Part of a small language model's weights.
Size: MLP 384 GELU, 1.4M parameters.
Architecture: LayerNorm before each block, rotary positions, biases, untied embeddings.
Training: a variant of Muon for these matrices, 5450 steps.
Each number is 128 + 32 x the weight over its row's rms, rounded and kept within 0 to 255. Layers, rows and columns count from 0. Numbers have three digits each. The size before them is the row's rms in percent of the matrix's.

# layer 5 MLP down, 96x384, rms 0.0888, rows 55-95, columns 128-255
092:115136138163127093087077100179150135178085158130165166164113153110115117146136090152041131108160085093103125088157131126100169115125073183183131187148158141133101135080125167115165170139164087110136121137163095094138102115085111129116113118083127153125156121136142154168076137149127127164102124087162091094047106140091098158054170140114170123145134110105115140157162074113148072106127
130:116122134138132138078093113164149122179133072119158122111135107159098184099147170166105054145117087097145112121103118165079149094080147115111124147085099100085083130163077111161101123103115115120129083136101159114152091073167097139126102145181114129139095123111143116145133092182108153089170125129143100186099080141092088070095117170090146137139173181127124080093138114071130130118125
115:135105184118146096102121177122113134121102149137147143179074149166140123107142103141220159125114134133151134170114113097190163107180140170106108114092134071146129097107095106121141158151100174095128068108160078054202103098142081106134131144116158201096151083128108126123105146130108149088100188122131104152111091159111110146149104154117136126141144144079112100155100181168070189127140
103:097100125145151151115122076158113144109116155108087120128165099105129104177150133132152107156171200102140141132117158124103156137071147170088138175080112119116119162157148145157113097191113160161137055100115134144084162119122117115150063130156087144163111158217127197057148153163132151167088118127160121133126103126171136160120109125161071132153119113233107093119025084133102092124158
099:158092120176096105109137047130144108159125060109103099104188092131122097098105162115136069095144117168147151149131141129159139126053169135099096124129159098156134143124182192123074121139086153182093152113079112125134086135119110097137136139110152145143103106164161133094179162142140100132106131144109150164123107100129100163129129145138145058168176132144159164128129121082141134104122
094:121138131106142103146189145137086120062096142116131134171159143090188104075092168091115086168149082147088128126133192100128165093138149085180131097161118115095136104154153159119134170092183121127119179117143121149147164132088139178143139152122154065143125160140169102118177102130147091081078086139119118151137132140187152130151176135143133187124123161149183175177119184130105152153213
099:128098116140173139141137108153154151123134146170121134145096133156166095172084122122085179097091208117105161139118123112135117149156029151082125068100178118155152094109170163111196087151122164137125188146157117126096098144114197089118148111147142120147098158141153111114156140104119147139157125156171163133171092139127153131102159134082135104139129076159174096125168103173091167069151
105:115115116122113150118143094163156110053116134129105103163148072086081103144155081137115127098117153051150172149108151120179168117105101152099076174114143140178130130131132117158149105076081076171128107122136131141106131078117144176128158142104120149143159103086183098075140107138130160102095098130190107144098103162172152144179178126200115150117070144169136128077107128073060112124174
103:097136126091107134168132128206048144101212149166081139135167145123171136121057167127163079119122203109129116152124168135075121155161135094163098153099053118063156097131210137123139110089115157156129134124122205126102157051151082111114178160152133112086123112141163154126116098144133065122125140112138131119145092128100075156123135164152133129122108088128180129071091116120146180130083
118:137152129197129127110161121131093193119079149170191129175098157112125145116126122166114173149108099146105185071135115104182099207143166167123142099127135207156094090090149124062152122168144162148099093160126150121108168128114112106142152089103145171114151071096105117104156153069167082145120143100145146115070143082097138084086096202112169104152091132127127149134123121201172154097103
107:133126121090113159121118139110127128094129070137131127116121140126135102111127154072085057151163123109119089132088136131113088209173085143117174155136173166116132088104132098151083142149094122143135215149128129158126125122095166107155164095133104170129125182162107139218094133034185128143136134081121112174091104082171123117139108134137127099089158107152114127117072120074102096193190
099:102108131143192133081099156121084106175113066082110142156101168149131107066084126136087150120158105149097140116107099106139140133152106094096088145114100098142132179134087158123165144136080132137093193125143102190164089129094104179087118077089085132127124165148129154165090103154150138138127142088141143138165171158098143154126076143093132145102137115124087126093079105145129099155129
103:171064139156085151116172151128142127116118104133134092143164165113147104179109130158144120155119066146094185120107145105094131125111144127106109161092137132120121115085078138130097100067202125095115145099157133151107090117153121082147123207154112132109111129089085182132164225152123151150071114094194127106124145094133114143185096139085109096181140105153208098184095192135107145079054
100:160126159135185172060152118126097211156090138124137214138095117097139133107106089101182132125101135173178140141113123108129141084149077155104118121125112163134170158170175143156138117124092167113123118158186163125174157111195169157167152109131067136130166161163121147127117114133119194155058103123150121100148114088115063142093162107116089113125113083086065126127138172157110080146129
090:158082150131091127169118150139071134079098062150106149144098120151178054135167132168132123120161072182141108154157152153150106098132116102168109118182160112152201154141098124097149151092123137107157197129198121146101169152142082124098169158158113123112112121097110118080085088162167115125090137127132132143132098132223179136137134160132114137088156125140105191098173162157071161122099
097:128208146141142156136145113091122099124164186125087124118132181176110171135093200131132178136120158134103090084147093092189162110170153153181096094121149132088117124096043135112145106150125119095161110084142105130138174114097163083128163133150135085149124064133140137161111167091162149153108128114130145153144136148165169105129106110163202122136135119157044135115112130102125186079136
103:069157131148115150089155185126131138132128145148084100172149123126143130107173096142142111168166102119152177071160112105151103111127126146150111133155105069134124141144098113162122090122124170163139075163125142136156151136165162117129085195104154111100147098119077167053123136088109119140142079104108143181102090124128111112117163164164120144087109157093208117108068098155141070144085
102:085162104088144113134111123134144148158116120108136108143188092110070131134154134156120098136184128074099075111111126112099161173104164158110158108102121104139079111111160141079136111145182171119160030158088076147148172103151108116122119161106217129147117130182152127119109116118154089213155108100171178164149140149168194097110150127156104132095141112101095124136173144108160157164118
094:114128184101113123182098124154102128124115112092140093252103168145098102149137108128100143100075219114153062103138134140127106098119168170156097067139122174100132147082100107125138123121151171154087106156117118132172171169056067124137132109070106152105115174094098096087115069111100146134127145131139147100116177169107104106142101129155185185135104215140138143149154117143108160147146
098:125105144122078090085095124142144123118136136137136152126120160143116116129142141137073132103168086164154142111143101070151126101142114139208182126143104201109170141141147109116135130141151135098112167139150076083112113131111165137118113152110117108178097124139137198173157130108131138152129085119109122179157146134120141111143179115141137116175088150126129143131108106057097096076072
095:168128130115160081129120164138101125202084165174097126137156131066175146183080156144094141113125123121146100107182085148167157129181165112135086102111102118064117128119081135092155127096176126101105067082116067096129174164095127119090174204117114091121119138169201125127088090108142183140108188128137139028144141077189129109145136088108122103142094093130139107157115094119180121126121
105:050135124143095159114038134119091107103101149149120094191149156187182147153187099127137101072142124120197138158148159163105175118133104109200112038176094123165105187147123109119129077111132131083110057144105136111134184070139172113097071106153150102126148056120138164087138105097125124118136114119134156185133163106114132130171162141147168110062146121071159130138113173164128160166110
096:069099086173153141146066158084075145083091151101132131171043144152112141144117105137154156141047121110143138161158111081150151114188183153181155126165084132119115094132123121149150150156161044149168112145186112129131134131095144117183094142110163181144120177123136102145117161109131130112109120133168109025112157103116080087126173067125128103134089142146089126147065150164131121153099
102:135080145091092118118137178132147122102106129106139114143113111098114143057163158167168140129135161163109096133117148098113137128113149126120103116096154122137220142085070065111119126108063137114161116118099192193141170119146121089097137142073160139083136189128083156178079098113140135118130122170143125133167139089116173140123089123090105178084136140172116078096098092219172116153090
097:131122123093155146110126153154164076091158159158121149158113116070187139179094098109134165070144068122143132152116118164096155083126160124095096146191086062126071103146105084134083099131069140052162117136109126114197110169121137159147087132125101085132149150130129192139223126158080182140137129209128089157137070148120127114120096160129110103120089109122143120165120135087082110165062
089:180178147089122094121086103086126148161129102167112137119104087110101130158095091089109112156138087168095179142126085147131148161130172128152130154177088128176093143117096132071117116122168116107191130138097124135148091081151135147158182134112144149124143130105127052165139141160093061109138149130112128118184112078102102139176058034107123147122142121166073123111172151101110107090093
107:149132191085162140130139124154129098120129091101151113109100173104100109148108121101072166129173131140111159174122125123101113167141063159070120168138122092135151073096047129148165161175201119165109087093075110132090147200148159159103112140144169125143142055157093135137143152094190151171144072136192104183115154094115096093125102129093120114119156136120130131177055120128130097112179
102:160176162135088148144085152079074146174109107183136134116125097080101173129162110158109079217111096129146139148175127170070118120155135091104054118131087145117161134154093106097147130120169050107174165133147177141164166133133098092121188079120113072082148151109095155132086168129142119165140147134125093062186144130151121124079114121111081165099140132130155127158103069014107150169111
099:122108121093144123119116190092121116072097211156156066113137136135133138142087075106069159097149163119102163126153112132136147169154146060154079138139134097127152224154128117154109141172195141178117120121114117141112102107179122110140095087124118113124195107148126130102072102106164059114160112158095148138125139111115139148136107115154122098203136143092140104110128191120158123111184
101:111157104162068141147127104133139148154208061090203095080123127194130149129075122117161095124158190119115143189089136099091148116100078137153131122118124127088179118123201108131127117123154094121136187153159137167107131151114127072133115159087141110128112141129087107195096076109110110116145126131157110132123158152085113180169114159106124074074130085163137062072201115094159151113101
102:176094142159129128108127138091138091116111137184096151156123071056136158173141128170152147155163062122148127140192135144100071119169098137090125152194142189152182108160174114105075166145069088160096145090136114144168101178126098122151108085106096153115157188098127054078165126135112056159126176082159121126081144164133171105041144149119125105116098089144139111123126169131093120146160
098:130164111087107095181118129154130096138153154079090097138130110113152142123096126092192196108072137114130131118189050111162148106161095160160092085114108119172152128148122117188182145161147100199115074104183163182104112122146095130104095159182079134103123119118133153160120113133102130091112117142099129173124128140133112178082092127158130090064081080085150147117077198134123107122113
087:047146140096073142122113168149086113144135163095082163099090182126155126114169095092082068125115055102153111121132156106174090125142162159077110111140070123212150090130089136089066140033116136078168157218090137140175072100114087108141157146095158132123113118047137159120119128055130126112141154082115153108145166149081124133075108030085155090134161101159165144167122112098154136129131
109:163120175133038050148144147158139164125097137115129143113175174093173082149145156118159096119143145094145166148106143159161098099126111114107102159132120141161062087094116111127131083127127167194154150112126082159164145129166119106189087140192131132105133121142155179161089104169131103153075151147138110129177096115159091087101152158125115148109161160125083150156181175178140175215079
097:184119121124157115138178117151169142140142136092127097126136090095123086209143119167117072139153100082157174070097196139103059120103183095146122149152155088117154164174166156154106103161120170164156111098098069143059163097047134223127069114147056140114140112175110062130110047108130147123081138159106133120132102080086135119141125100119089140129155142142101090111163139135112106143129
108:142106119152130102136115108137152129075113121152154137092161082203135060125111169136137119149092141088134079119126108116101098106107113093161152034130141194093110173084122107108107145117146074134150144136089121060137084110136150120114122112102159113095136119140092105166126076129097086129140131078093158099099087142149104146065127180124083134105095182193140162162162116140201116111116
093:189162119166138125120089139142126149110124091154156140154207115122128085100179155157114171139200129143095120129118125076137136182123130114160123135129108136151192101074221143119149128116129063145099146145158092111100132110094176112176118145091143070107145119168116123091149151087087124142108130073115112089056090134131091102118127153120160110111147099076155140139077148123132154161136
107:128068122140097127131173048147114114152089139145146125110118136140102118203120122141146057138154181114181223180090141123141162093122128102141116153191100061107138147181125138148128127136155102126087087147112088135125117076108107143131137127140069172049172127093131125132132124101102117079154064117135130060123112136099100185094069114086164100131135157133184212139081125126140115083133
102:095126076130088142158161100131118113133114138076088110090145114154119142079150150076149139160129236120146134105131149153151117141140072146162148193091171168108080111173129127075140136095184142145102145124166178146124128130113128128126120140100087171147113115133149146098148158154136110145170130120122135110130185080089106085099137099103101130121131088147101135100162104165147133126170
097:107149107182110118165123150101103145107095125112114147125157160096079157115120186102111102164128237066105118153138163100154141155096151101049119127110101131089167130168087161087182129096109182048139123096126125131106137136107118171142123113127111112118100114121126157095086157110172148115118151112129114080193162145181176179123118142169161135148068126145078127118100116138114112148147
096:149133133158217135154094147161169092185139097171078121116113058106101205111134154119132129129151098076117121130142100123132141155072126105098153122084144111123112107079130112146117120128141098145100139162123061109137073115084137136178177169077109108158111093149103106163106147162138109196135128075107142160101135185196133159136141102097089114162141201154110125155155093124101088063132